From a checkpoint of a small transformer trained on Wikipedia: vocabulary 8192.
Each number is 500 + 25 x the weight over its row's rms, rounded and kept within 0 to 999. Layers, rows and columns count from 0. Numbers have three digits each. The size before them is the row's rms in percent of the matrix's.

# layer 6 MLP down (transposed), 2688x448, rms 0.0873, rows 1538-1587, columns 64-127
100:490486492553534491481466504560477529493525482497458494464478507509492482500531525521471480540471491469504468489527531522484526475523500537501440469496507520543504481495569541521515484505494524
107:489467506505515508520465520498452484495480471521513513518507517520482493459473529505531470492542529469485513487540509535532537529427502513500519467493490505535489557511505489489534472504524501
098:487444483481480476483528519499462476468532525463490491483495481458543534516513547541498506449485486533508477510490444497546506534546486485490488506529492524493517449508496512511501473507583488
090:480521509503531517531480509550478468488517521479491539480514545536495505563502544522480519523497471522549531521486511488464518490506538502503529472510514453547507522487498490494539537554530504
097:502511464516476545484508529475530481521514490487476485507530529507487533518514529463499501526545522486481453554506466525480519491513452499519480591532524471532452507523516456490531507501498527
099:532481511525502530455487534491492501515500480478507516495467530514566483478507533491502478471480523537471499528467458490538552507499487507490516498492478453498500517467499499493511500515495486
097:513517507494515514535476529490491498492529540537506483486529518502477488519473502547538503473529479537518504493485518473507547553515525480503481503521464479511534561505538506515548511517530512
106:492515491510517509515514508514491518520500459493520442483505523529480501489473515534518485504485490553541505529521510541468486467482455530500518479495540483504492478527504479471520480513484504
102:482520532496497474529496490524503493458515527499480498504517486509467509501506506475505479500508501532529513434523523494539498533488523470497501566498495476493520513463459473527514483538470533
117:476496516509507519516487490464494499473497508552503503540514523477537543504494484493552485521474505539506492472518545506532468539508493494488475485527536482474510507508535484476520478507488504
098:514481477493448459483515480496535522479512453534470453549510499511481506567521540491505468480471533472513504451493490470443483555515516491535433538438495503496512493507505502500524570508532510
106:509454476496492504512487475511511517498542532498507509535480517515516489485534488545521503483510523485513499482480522466514521494548514452500461541479492485516538517491550500500499504422508486
091:482509542509480488529471480530510530507516554506493518550472526536529523512501492557504468519502499488481528484495513550530500510515504504493475492478489541519570511496537487504537492516489472
088:513449467492495500486492512488524469480489525471501500495483483484489513524464433510482489492504471517529497485493477464478522476514500490549464542482498497448520496545510501477498482494503520
108:502518513549489544468518457488486512510520561492492486535459491437496482486499487548501497533468491488482491495542517525456513465511555521545487518497469499520516512506482501499507482564481534
082:500502525503489546508492521499491506480513506483506463531498537499520513478454492503542494464507528479487498516496513515544471511512471497486522518482445491501479482444501504517534538503485429
106:504524486516472496488509431492524507513480502524517509533517476484447514549524470490517498514487530491487506491450515486543482536488491475475518460529506522491478522539510502487503514512496501
118:487503549459510521538541456503511507539502489530517515490444478500538526528492483491516491513497461456472481502502509494492511490509511510474473452510536501522452488469526537547486539516504455
100:506519465480553481488467498511485477502492521440496517483518532471511506496538497489503532508497498523512501516512543521544467498514527498486508537489491525509497480483455522485460504495512492
106:502521519443471498492531513530504495488542493468515509507505512504471489537478475509517505536475548552496496553531511517517494428472459480512529458482463531518538520491546529490495508512536492
100:465505523565463515478466492523525485537522504461535514499479531504544452478556523493536528483476497533498519494462540497468542493485473493468476478489523474516490490501515505497489502455467510
099:505491489506548532489528466464503480490477489469516455506480527489488500504522454504536471537522495474447497516515528512498517483530496519476473497533456521515482464477504491490492478512486539
093:468505528535488541566452508474506503458487466487519512480491511495452470514496524513497464499478536491504548486517513484571498475548503476485467518503470490498530503477511545489548480520545521
103:468496468459501471482488470504513484494481505432492525490474503483482479521523483451458502552460505510470529523518477497510509493478513516507417502510521484522472456496498555489475526484486517
114:507512448502506463498510463517489505508514490483537480491511491459458509495486515479513513515489521473501504491520484466491479500490480490440501483532523487485490476507503516482533517522493572
098:535491524492502508525508487492530494490499497492487523491526553498522521501529502514583476412484489516521511440478517527491557478475499513511493470484471514520502476522518506481476516499499480
104:510512506500509533491538524494460516511508529483532492486459488454560514514497529513473508550529512527494477526505462543533514501537501502466508448528498498522497503484512512545531502501511498
121:512517486505488514526483520478509504474487512491465501498482479509536488452486516453542503514480472520477509514568468504546470500528466516478487499511497520475455477509484476523497509479524486
106:464471488533500537488500538456498515515509474507492486450514503492510529551527483525518510458500515508496524501530547467480494542490464476470517473496515514515465508511515560484507540495492522
105:496482456504516489484518519518497537439531466482495489513486492490483478526537484482521448484497468505568469492529482484533494518522557501506505505496485540451525466482464448483519545506529529
092:496514490468506503520534495477522506508544530493541460479510482498514483494493521498502500484577532550480449477510503500530469514513493478471504464471481451471498540503494510520490503509530484
098:468536522535553505463487481488471519509515493479553471479503496537462466492546485485455558466532475496486507478525499533466484511545527496489446483480535479499533508487455487510525494491545498
098:496500507473511479506508487506498522531488478450503516474560502488496503498482507499505507472491521464469503574443497462521499464499515490466512498498539448525501501524532513487505481473499521
113:500482528495478529438479488535494487517527495499518449490528494524554493516488448469502496522507497441492505497503491476494465504514503512488467480500535509473530541493535499484490494474492516
090:489496526490517477533523499506524506534493458487488508498475507558450518489535479555537440490470503495458508528452462518504499485524496522484499472499468454490493522478551498529540498529546528
105:437478508512481494526492475465517486517523498511531526482480482510504497512543479498477501506460509520519535452464543529506576482493502506508493487497501492495501518500505525506488527526471475
085:515525521488472552481448513508508462461461485499524502467502505524520508490492495512545502520558498501483479470454505541490524524483544498492494488514517494490512516495515517488526532474517525
091:500491479522518507480510551523498467489506544502514531484460508538525504514475510536522533483515494577531497496507491547493479503481517505491494522517485482517521518508519478540529537510507490
089:488521505477494491522517480510529506490492474556449426455523518544491506478510472499523481538511465460485510515484484518537537489465508501524496463495538492511477445485507484456475591506491523
097:517486500517484491487489461480509515497515568463499469578452491488505440467522448492511490474508478501469508541518502529471486457487499514488514524509428517506478499525512491545517484487489489
100:482512501521502501495527477505507518504464476494504503491505513470474462534488539536511522478500522493534507497468498468517485527459491481518492492498473512509480481524528439468538449486516526
104:502486479493465484522516486464477493476468480506581492485525531467502473495484521522463465499497506528527495499473532511558451477478501468470485492508546504536510483473484474549461508539507528
104:512481528506492465524494562461481479481467480458498519513521503470512461501498486470523521531483476513473475456484483474472503459505509553549464469535493539510454502541488502495499523470540457
092:488510508546447496476516491492500528562466474499504482450536492540538478516529522471502511459505519529474520474520465456489512513523519511570486492503538529432526496505476513489529530531478493
100:447504535507481496521463514493546487454505488503523509463503466557499499514533478504475464475520511514506441504487533479469509500521548519493479482468519510540564518495488481502561523566484521
093:451495504515490602574484542496507483496455511501473518499533498504532528459469450504496537513522473493479478492541508471481468455536453517477554488517493542482532482494542476467544489495499525
091:491522506448551472476483520521475467499503444511501490470519453482528550527491503500521505479472487530488497536501482521517505500469537530501524521485518462525524460460507472529480507490539540
104:502506515505539519570534474502490491508481518503461462507538509507513500488523512529495511484561520534489515477477530513497508501506496485463531510502496489457502469537511476471483506484484498
113:493490502500480501515535491499482493453505499489490486516498482495513485509516507482494487495514507474546481502494464490506450463461464513495598514508509469501492511550490500544515485452503528
101:505517480501500469500523476539506498492519498496462509497542466511506472513460492500516515505492517464523480477450551534458478494477490509471492509490522487551455492467472515522523503458461508
# layer 6 MLP up, 2688x448, rms 0.0854, rows 1539-1588, columns 64-127
102:537488504541481520496491530523495528471500520482496477502463424496484512524482526505520527502524517484487444496479494494508492518506538464480525528485567516462489439489505524510482499514517458
084:500488518480456497542510511477499479513513512493485521520499516511524483499487488432543526505473548527467503474483501497506513516514524515502471439470502547484475529525521477486551490491508492
093:494490457528501527477520547494488484503489462528504483519457484540488482483496485502450513509492580479496464462530549504502516529477479557508486539477485534445487457473500486585490470476485495
102:495453551529443503527498507496506528474534492482477482520502478511501458495514512507478510464483514564509552459499534483515502491497483522480491451466516539464492460498491492493499523526505531
114:455478511478477531516497518493522506511498492464467516507538492494474486528506491516528526503534478516500481453515506468427494501473461456520525482485526507500530474506522496474491471522470534
095:496531548536489492477503479517521543556487487470528526514549484467483549497518527515473528486474508464462468456536550517490467482522481486517472532494533525514465513472503476495509526508475519
098:511519507487520514525477530472482501480517461557436501531516471488518510516489505500530495504505529490491471486521507493487450518495475474544516495531478501515552501476468511479513514483510505
102:527503495499505528515496507463561475488519477542499511498533477495514448456503484492474495511494455518466505484467545515512488479504511534496503513541491474480487481484513527529494511495530498
107:502539479495491520531503517497536484493525523537513535523478481489493533538523463506481564469541494504498493546525476510487522518559535487496453477495504511496522494518491520482455502495483498
093:522543468509474481504508494529492498477493530470492508493456495503535513480505494507519513473492470525507531511475498479530455492515496526467506450521518484489468523501471526520526450486517514
107:538519421495504487497528510483523490500492499455470477490513500493511486509504528474463553500513489538476496547506485511526508521478514519560494526495494477504449498487490469456531520484496544
092:500506493475526489460515479499543503486451492516495459491503492461498490500483528478502474542520510491506513456471502511480460490465484498504493538486497498498474494519503529461541536474537526
098:488547531531503466523499494499525500506497513502504473513520509505484484490518553520491489495533537511454531472489493533501490509487496525478512484480531518539494528504528486517519522498529497
103:503490506533512482506497495483463510520502508496455525503532524492478479512452524495530539501481491528488522480507535463470448475457528481490496489505510498478495508503523523474469551482497515
115:497509487506496480482516481524514512530499510525486508454522444525496514500529475519439507508498497532526496510501478488478537473468498511532488494501521509493523538529480474487469486491500540
098:479446495518475507473507487493504492475547516505531477515504490529499501555467506505513547480536493514466535532531481536501471493516493461525505489437508483504471489488482529514513496460487520
109:488504446494490466484539481510504514495503501531511498510534488453440512463559476492491521510538454512483488449548495491561490442513529509491501473504495495526488503502453449530530518474501514
100:511459499466470496485552505466518517520492522518488493503457523484499484495455510544496454498470482492471491509502460512506438534496468501507495476500467465509422541514501528478510508469471462
101:472440478504515473509496496504481504522483498541470490470508490532502510479514511491505497498520503456495522504509496481512513479529490479520488517426484454497458493478525478476509534513513531
093:482508477455499485492501483463518477461489471518503471485501490472507549497462532506517496511534494514475514467490506490537486489466463469497512493507509478485462483496491501486517502516481473
098:476522509497443470496486490563517494471495500495491496490467464494496487501472533529441483502489486504552508543483505504513463502532506490487537544473528506481508538505523507520512509487528490
097:548503480473487474489482488507513500499517528499497496489485518486503514480526505512475516521567498518516469497508485520464496516492508526491512478461519500485451504511502490499534524494474476
109:460492527505473512514522510484495502501529461530537486485529481529484522519469519500501534465529499507516448510456501537467512492494474444500540513479481545476474522489476507503493463528466520
103:524482495529515494472503531443554537517469480482480439486494539522536496461525477506457517500479490466530514490487504480503489504524481482498499499491516545523502470466494506516510465520481482
094:501527500513500480521489483490486489521504477500495553502465485531484487485482492514475521469469525510476530515521501464500488500479475489460539563453478495510501527523508522513492512488505511
098:487466469559519495503520536520528483491466523475461453547488499526510489506529511474518514506491529450471515513456536527489497515498497503508513499504484489538513494496511486519486474510521521
121:467517534491488509495498512540522486506496530499505515481502477494518479535457489439511546474486497517514514500552484485458501491486463512522488486485518544462471478491474504521492461511487507
086:545473512496494458489451485525502468533547496469484552545501498493504484471504531507536477488480534488523503486483479525506532549498499492517511513465521495484533473512497532563509502482487482
098:542551533462502521542535514461532519571528476501523524514531522528544525521494522513446539522515538533458569478482503469484511508465516505508481562516524517544516480499466488514452446490445466
102:485482492503480494470504521470510520495507475527459534511513514505473486529520455519496484477458480495487515498465500466478503505455505490527498506470486531524509480477459459485480514515505501
098:488509484497518504499515499518472511502483481510500564481485549471527515485491515519509511494524513509484437500500511533487501518476508498511496463525494513520508532520500491525484529486514525
103:524486503522466512463459520509475502482539473550501498514471523500466487504501525441503496555475510465465540482520535536476493531505504480539486503488512534481474527518504459534487498471568485
104:443500515504538528497463475524524505474504498541513494516533510496479524498473472492474523540519474552490497487489468492490486542469490465558509525484499508485511504487486510511504494533467505
089:525508483484512513520481502510502501550497531482485522483517493460473541454477502527483522499512490514539446486552558490498499514472496530515476510505519496478477509447486518450488505513527507
109:546505494492563527488508542528474525503494492445502489506485475512519525519521534490485509476480505499526507505521502522489469535481525503506490479518502518482498518493504495491511483467488523
098:476522433485518476508522485503484501520521498498469508526526485488498507493557527464489535502448505509516490551530471490512486491535495513513499537503499510556497498526476482507494505493491473
100:514479502481498492535477503490465512497522496533486458524529481522487510489551506489495476481526480454507470462512504424546550510515467519493488515479498519471485491509500530483479517495472550
090:529459467492516495495504511514537471534490540465474510516475492440480460530505513483505485522536530486488496467507502470501513506486485456455458495532461509512483540530515541553514449503486464
094:466479475495493511499508512452490489531537512523473506456502517494527520513509505565479477504500508501511492471500509472529461517548516508520480488504472475467547506512452507474485496498523518
091:511485469526520535532502487492478493460498483501473487523497513527515517476478510489521462535480528509488543467528501482546513493500492493504474498533521531529515500502522481542480514494519473
098:522500485498520477540480523541507512483541462468497547498491500493557532530508462448547509489542474482490492492470499490470526482495462488470527487517497537495454498491468513487471549461504520
100:473478505480508486512526491527490538527486532527497524524521495538533504522515518527487474487510503522553482462468449506509525480540486532498511492547462460546489502516493538491486452568471512
099:487509503455535501519489482525509502471558527490478503517501519482514508481491490505502513522509496496478484515488478537519512521457520545449470534484488481547454471497552463492483462459542541
090:491489490508499514510493492509527487498456514489497504550465486553489509517453505478534497496494491454495501511505517532482524501489549469473563533491481526539490517515514496484493501504534503
097:517489468510489488479500514539480488504521522495526471519475499448493536530512566527499493512470511514507486496481501548442486523502512520471475524458476482519478489516501503541509522465503492
104:528542497485435486504476532480484534529479518506504511454507516515503516422449489492486487508508484520495512514492526488500495509470475496498500439505533498528500517528481555505527490520453505
088:505512510539524484547526484484437479526486508488482504522502523494518489558530517412473467468491521498514524473473505465472486492518486511532469503511472528541510529455469503506480500458490507
112:461518484535528534488489543501443487511508517521449516495522488548503471456477477500471530524495494464481534501492483475488471501501547495444461506519498537504550473507542505521483544525495483
102:508504535502468511432486487513554495493503525497494466534459490510479495510532529506470494523531511512536487523523492483528503510466508519538485457462534517452493503519473526515505494529480532
099:513513499484562460528490507448535500460509490481460509486502495522513513503472486473475501505509500496514483490493443456517529504442515515479497540499528500492467488492498471502490498505542457